config.yaml
num_hidden_layers: 13
num_attention_heads: 6
init_std_o: 0.0
init_std_up: 0.0843
optimizer: "soap_variant"
Each number is 500 + 40 x the weight over its row's rms, rounded and kept within 0 to 999. Layers, rows and columns count from 0. Numbers have three digits each. The size before them is the row's rms in percent of the matrix's.

# up: layer 9 MLP up, 1024x256, rms 0.161, rows 174-198, columns 0-127
# down: layer 9 MLP down (transposed), 1024x256, rms 0.159, rows 174-197, columns 0-127
up174 102:535478498519543450486484499548534474524499504549487515475532580542474522477477516460474494461514490542444462485479466464494524455594522505499530465543551559522414479531506454442496470496557500565576592489538532447566472541528473487470569471530531513482535495427491463521487474442476470468516472389454457519577556485431512540565470451503572450532508492453525501547513534522497490517485
down174 110:554522471500381394528461564465461482482481449510537485469529514518494514508542460531555505522527529518466484540512575514522492535529479433444462471496435513585456501475527450481472498572489517435477559451515444558559524536491499488537468523450598545474524493422513527469444440559472498515523558460478472468544504503527521511497486566430542519504479517474543572506518440467486469506633
up175 097:477500511504488535581492482528460437519557550442454525571495478525479523421494488496494464512470503469504438509483520514508546533434459465428502562519441508469537516514438511514495476531449487481449555569499514559506497566527495514458512551504512514474574579495471527529432455452488415562449468428531400515560483520545488544486512433536465490545491420547500510547490519473460471504586
down175 102:467491481491504441509533571455506447530516582536542495437525509521448509480473481511458480522515501490504475409500534469513467503512569489493472516549523478464401448521530497493548470514628549451476472433521491501520534470399457518422543491520521501426472490458590460473444551513498536522517503561523485569524462536544506473524570501501449470502516524518557529503494467537525549444457
up176 102:461530504457405546509592418513485509584438534516566440462509505551573536503587446488537459458495551504499479541506485520532513449507533528498506514479593489526470497480471527452504463488510440445479481502553467559529547419506480525513434491485450505509493641502555520466525455512535425486488520468463468470496486536556545523519496478516531487556504426505493515487452538484485482469417
down176 109:467541500584493438492537507538501476506560489458474492477479455521460539488430422466548538554481504556458516510511451517477475484478490508519443482482448535419502531507511468551484486552515545491443510475447501517491468539521484567468503539522546489461506476504513563468430537546456518452516584579560482509503463482438471464509535496451478473485457544477403485561519450477466460513460
up177 097:494519483562489586561580474490472460543525610479489468576546476506521511532485481472518517515435566582483497506490576483444474516504457553522467486502459470505453499477425500426521490521582526501442462506567524573512553487536510485490514503446549521466550543492445506494506523469496446483469490467480469408502551502539598479585545583560487377544446516453531477520517520474386582445478
down177 096:460497509444481505552420525490466495554501411522460516456458524548510493519410532528518487561542488514540532565472533451468462565520578501476541510494476493472442533497562484520489461500502505552526545480521562560530426472475448465463489468566462545437513538476502504539535493483495479515477469537479506525560478409519552504415473528433569554442496499534594509476500502450451420499537
up178 108:440479517480480567459540550483530518490445505455503442461485559494596466481526514430451497503510478488513518502543514540460461430496540456452442474533432552487488514506509536542449518535445467483538536488478552462427431453534505456486513461441483502501479540547509493507520503462529430418485510467523504478478519515434457396579443467543578455486485436506469527597458500519448559447431
down178 101:402465510483513517497514388472503471455525489501524510502462494536528524614572617463509482535541473468466437430452472580539511509551454466481535502560479530517497490420553461494485441527517481539509498512439511558495512438506473547434473562528501457480494522465445454493442521548482556503485489478553509523567578441534480488513458447479505487486453557489471530487513475483560411567502
up179 098:471488500408506446526431559473493505517502509513532506487498559477509466481501504519474542497467532583487468456493527531418538573515512507436499529413455515442447503502506439477503481501537490423459493533522499514502469497462514522523459479507442537484426495405570519519513469515482582549533497633509483489528516552531579540528446491473499522476486465434442497482538482547466465474507
down179 099:508504478516515547555507519502493490505512533420490545533550465519481486434523537569536513505528540507483477498478505545505582500554516570464514479512506492554548399523471559515451495512539519541541460491447512472449509493500494488535559486530520490512474469527594493500472506502487480520491513582511522488444575402434563563597519549526482549433475503494567489467432492513544449532473
up180 099:528515528514500517444479519446505499522447507465533533527474444512457519534559490478438513542498450573456506486538517530492516505516518500592457474486554565518462566526512496496474532525526490527523535486553552497520514515516525538541516432491538465492529492501472485477571467542538527515487477467545531459520505469514521488516560508522533520494467585484497496488428537524588493418552
down180 098:492361551546437556521446476466573535443491548486413473491517505540537501484440514552485512526517527502500485493500470510499555510473505441540528546573533501567513465501524515530499532430475498582590436479490492510503505539454479491494466500495528499472489438543502574481505495464567478502484514504463457496464464504516524554490500479483472492493465466418570531458529485547512515517510
up181 092:555548587416543484469565472428430468509501519489589470425571429497503447503514467433494552522455485511460577480473487460512470443446532470474529537464556508440500461514525506464536467476525495327512486494548475499544447480528480482540527446468468547565479526535551536398526467537497506511481449511448465528524501463512527500463471481503568489501457534461454526483459480500537480506496
down181 094:475482515501453531444443494422594542493571456483530554516429567498449442501516452476530529475509482540546408546494533546508520484535516468513483502509424516532528533546472510504458544455487492547534555491434522442537529513478510500478546558541453513539528539520481479517497505511457495523524534508541464476456448569573402423542437503596493435499554514482483494556471505546478499484553
up182 098:458524534540471484511524447470495511461433466455532492500511526469478450545554491477513552502469522494514503496529479473487519533475451506463488476500498546496444498496433521516514513463466536472485544489503482422519499420511474459551584459497558519458482481444509483415480517466509486502497521511461521562390548461475447547409507480540528420468508413564577369479508480441489483467498
down182 103:494456511517554505513509488520475501458457578575446420496498451473499514591428500537508458504498482473549440529544500502459500540492539480452450597511462538505572484474577450532465461503474443515529533550487488549428485526451499582480397484516473512508454526433551539515541446449594484469513490545464497516574495436453520516570451534435426512488548434480504577495488502518478457552449
up183 101:510492510557498442496456432471481482512467549511463483440416501491579499571415502419508512483524430452509462434521563486460483504482485460521507501442577524483462486495509508508474477534504376491523489550578507526489470482482459497517474530466512503540572536576525509474470529495448543528485483537509485495482416475494412532469572412538433499524548526518551440435546497572461493495519
down183 106:467454503503414465447529459503521514497515501498528498551468507496550532511541434499515452541489496550482502518534536554503527505517566513526434540460505452434489494538515456511492565470510504408462482416512521537578453523509559534512567519532571495575514511447559440543536482465453489509483477561524540530505519465540456509572476437433529546536398493473487464550498498499531562537453
up184 100:484501466452458497542503440444495587474506482449462416480523557545505516471511514441517468559491511509452464514568538514447498489496482518509458494488510501495474487553630485463479554531497501474553540498382444512455547452519528494461473499445574491503519529499544517465542544436468407475483440455548444556465460543479474492539487539454473449455505442477505440552416463501425547543438
down184 098:499462517471527522391525495496448479464448597530455505509467494497509547478501502456457544440500492582463520487482478512494548494520527520551521500552599517500446436499426469457524509487459434469494477601552570517471507547490383526538467542510450565543437508498473553538414530489539435524535471443485447560440601506517475474490496478503492489528504503483543526493448539487532489465479
up185 097:513486465522475523479554534487496503533481541466499471457498550436509478448569468555490541535486436566520509481550512496530523509503480548476389515523525514526530417478499426528547519528489469512437535537477517449470479477483504443486536426457533435536465560455510541526483467420474475501529490542557515535535468468456442438525489593458472434526504466495497505490497507605533527592493
down185 108:435497512487527499500447561526498469507519503460468585466515486480475521505527561466472476517541559487468506523442423531517467453553467440518556454550558461431464521501523488521502502516482480448478506476487476504481470458487492522464540504512486491489415524497504521458520513463496498522504563503512485479524468457483476558535524450463547487496461479399524474512473529494503453588500
up186 099:483519548497547543474519515453478486466582484517518559526509593530501475500555477521546486515424481552484446503466512475482479440506530468505474439585538494515483581443387540519489505496511537518507470567502460532432490467476479495493498493484445489544520490490434462489429510444509511531543476450516451531555531489463554468498541558550538476477544549558500514563520439521544521532526
down186 100:508460510505468539521476499462596505476480473433545485466421461526530551537435521494465465503510489488482478561524556523535379571530522500489497565483498509510507476484575538414472446498504479520478484522498516528482566521473442544562537505501506493489474466526517431522595544426491473521477475498527551499548435518552473558589521477489456573453498544517537529504507559527530450503474
up187 107:408593470491430537483492541469466451552510519519456412511422455570522549463476426550521483519471476479454447482632514496505461501411537480476519487514470528494462572522570458541529538485479495473526549552473495402499504483480509501435486464504424498506458450519468425478476484474501529541483447469466490498414502484490571488485424546482482470510447502465517515434500473468543475493439
down187 107:446486554484472441559636481499522495539433545509498528519505498468478489529476457504443514519556550547571490530457549401520513494454470446576541511520460445465477539407485419421452503456498456513517431435489560550444447594441532508523519473487449490561452454502433531512457445496548470481455504500444561454537476485488481500464508515532581558515458567535492486478527536470489484541530
up188 107:506508493592399513522541511476467512509505554523527485544423512524501473501499463506432458461547534440433405510487520516526533542577550478475517507483534521468521528534446542527534475469456471498528564388498499565501527567413472451536516444500575431480474509525529535478596492455463500498519526461529520507471534449496505501516519503543476472506435406519416513513514539556470478505449
down188 105:525501504466492498488470423547489499523525489471485490498517528519525539484524442476502464520489500596526551562496564554539521594510568473565485568497511464477419466438506481477456437454511509478586440506485516599469475519543498538599504453499495472457483483560430503543599513554430559500490463456556562507488465532504403488512535496565464557479529463441519486527531501419442404496494
up189 100:439450514531504487501566480487501479511519572474427433538477542470547489544564452570452520510478511493488484465439494482520501550424480495525442557521548455447494486478454505480429479444525499529486437445535440496534513492514512498483480494442465478515520466499531493471545482497532420502509461494506549502537497430563502480536417494525528445484467446438487599463461477460462534574446
down189 101:467496532537513521490533531419471510545479477472525495462477462523502503505573488601534541513477480547469569513554561501573488550507458525546524469538461494408454472490542522494513496487453564548513448474431499559567599466408503527511484464587466478516478556523461506474535499447552494504548457467497533587501505519561485522432477519493481560446469529468490503516468452457483505473514
up190 099:468509439471470439501555579502541544532516571515489517502484428450468557550541512453475513476470555410508419476497514516519524472578468458517541503450545513510496487405471457518529526508526491474520459526531425444509506572523400512522535516422566484498458450515530464489497551549511498539517519499520457495547512519448532545438549557502528526450436534467540531446471452539475521469516
down190 104:468515484525590496556512552517524479552517546472494489585485568527478538499574521488535462487445475546513471472397507503497525521519433578466513479580485460525508416521537499478558485513492573501555489487489497463469487564507561433415495458525499596399507510503449497528414529524471470461449480494442453510474563525515425510585505496418501527554483415581471524553493499454530494529550
up191 105:524540529455482474458467481475443490448485535432538517509471507450557412477493455446391528498473417517589590601546470533502562560484612483459525496494492571517569551482447524469565542464495542481569483510491562492503522498497511493480436464457470516494472519532517477462493513485462514504521417538524472525452535444511465482474534492499482470487509535519491445536457439443475481572504
down191 096:536506444464516469513525582510480461540500497544497484506518475541458519482561519479503552454507567478482475475476509513517473514514375495516470499543404436467481517398448475523480468543518473522483540515480456527478547528480548536467487535521546443476489494519457512503411541542553614525517610497537503438508514567501581501463494455478539505501478537574497589529561550515569462507496
up192 106:474545552420503480464459580489506480508497505573485525535554468511516460461586524538511517546533490555540535481489548445532514466518486492469552524550470504439431504503467442471481531413608508526509391405539553476474491526496456581474472526494494424542411519480515414498460422556519454520530514537449469411505489520454510527432499476525578515477462513445456446442519597489522539507502
down192 105:508444577418477472470482500521550516518507552528532464466475541517502382480501460509474508586479499548513439508489540532514509517529423435483505513515525464455536506512571499514489493473473432499472553461470549534495503526465441509539489621490497530486535511435412489462494473490515484525496500536558500529563415545531537528463515571506547483551500429447569477520548531538523555509488
up193 097:503506458506528575499455430416512480479518528452526470474502562517463448489551512531428479524469478508488516517483527507532485546588509481514481428423492509532460420527501457582534496512535503508578513557460489397480516597509522489589472531505473486539463504478449475548465482530466486474403473632492474496535492456433476493496465447512481468433484529473511484521545529477497526490496
down193 096:421521503494497480507499480550425478478487527543441522506483526500427498454456436481540506404495446514476513431475522444485492560492460559517520539468528456480511516544532484489553527490491487505539450481560470527493514339535482519478445480429549489467510519548468500547564530570543512422499467433490517521464547575505523499545471557462476531596475467447529489510549536512531461451474
up194 102:469467521572477537523601502383440567476534558528520484491479495506549512532447445547506506493479500484443536407527561553467506428500490458428506446484548487514504432471561564569488517477486466468552513539435427526519522498475477540484483540417464532479519580450474518507509472475467505527516514545547522533500540523472592519527541476546480507479484500485546517533488521520482568570526
down194 102:584426473488604486541511533515563554482555493550488573489505502508520537517453508498498499447512535556519487494513495414497443550595495557528448453468497542482527472464504410481504529552488524466490546463478558524469469440493489517540436540520457551436468499541489478480474533548540486481522445545436499475431480448490476517533508494526498536557495452496473483455483501555499477509527
up195 100:530598529536499499513512436478499480421555514383524510481538545552516455528450461420550507532531478511528467511448558531509433546537515505526507479512519588457455452481504478453462518524517455510515501482530490447440562506574483474549480482469483493490505444542481550486499503540555500545502543475532449535490496546553433514539469486519425480538532544517490488483462456551458437468458
down195 101:522482489492517562489562463542543458506466545511437469499473489486502448509515588564501498519449403468512567500521474465504491540517524490557435553488499478526499448510522498493499472549470477560539547451457513503512440488486503484443472461499534506567461531537523498446453449504522515485448433530543556493446481476482607502429538475533530534474508522410496517562473527545498441421478
up196 094:454480522562504551506490498550504524517584504507531501481522452448501586491431537454490473513491518468497556461502515530512497523507539436484503566479479500479529465469552398503485481490516530570517617544466450502513469521534439526541484483493541533478476500555553527447529408491528473526472514517497533437506386510471495483519470513448426527486505472471457499490505571487527500509520
down196 095:535513458553437598558463501456479522494534589460438502505489495439479432539495439494559565501447466536484511473563487547485521541475512492509473513524505467429476507503430510504494539512491520390520456482484493477561460512419543490543508445525519439526420589495444523564481517562469506439599483456496465487469535460554559478477529495540521505485464462461553492541510485461464543499562
up197 096:477495505415501425523464527521491447504503458458519448536508508544473508521518521431453475547413511528412494489448542454451483515433571413492489532462495465532488496545480580493459592558497495521489532499506497517502468498460524540517445515540446542476487475482501545471477457556492490495452526444484530531537529481509496569467464510511545534530423492501488440439494506531532451524525
down197 098:535439518545487492442499433504484509508447520537507551482542492463517462483539492547516551447523458483573464497568620531442498512535540548431501473497550556434483436456562458478492490426560508517520447485500482490497558476581473476573550462461534462529504520535482504511501516537548557513479473550545581463469424488489596500544483561529463480500527437515561527493544506471431539479438
up198 095:483494521447465527512523440471443487455517506519448473433514508545498553460504516524521508502477513572466447457424560592478439579432560537413553550542507496443502507467480470477492507527501560487480573382551502487508517479464534370475536456546510542520443542500455578453478492536466504456507484461547526546551510521519507480478425488470510455479432521419504448535516510463542535499544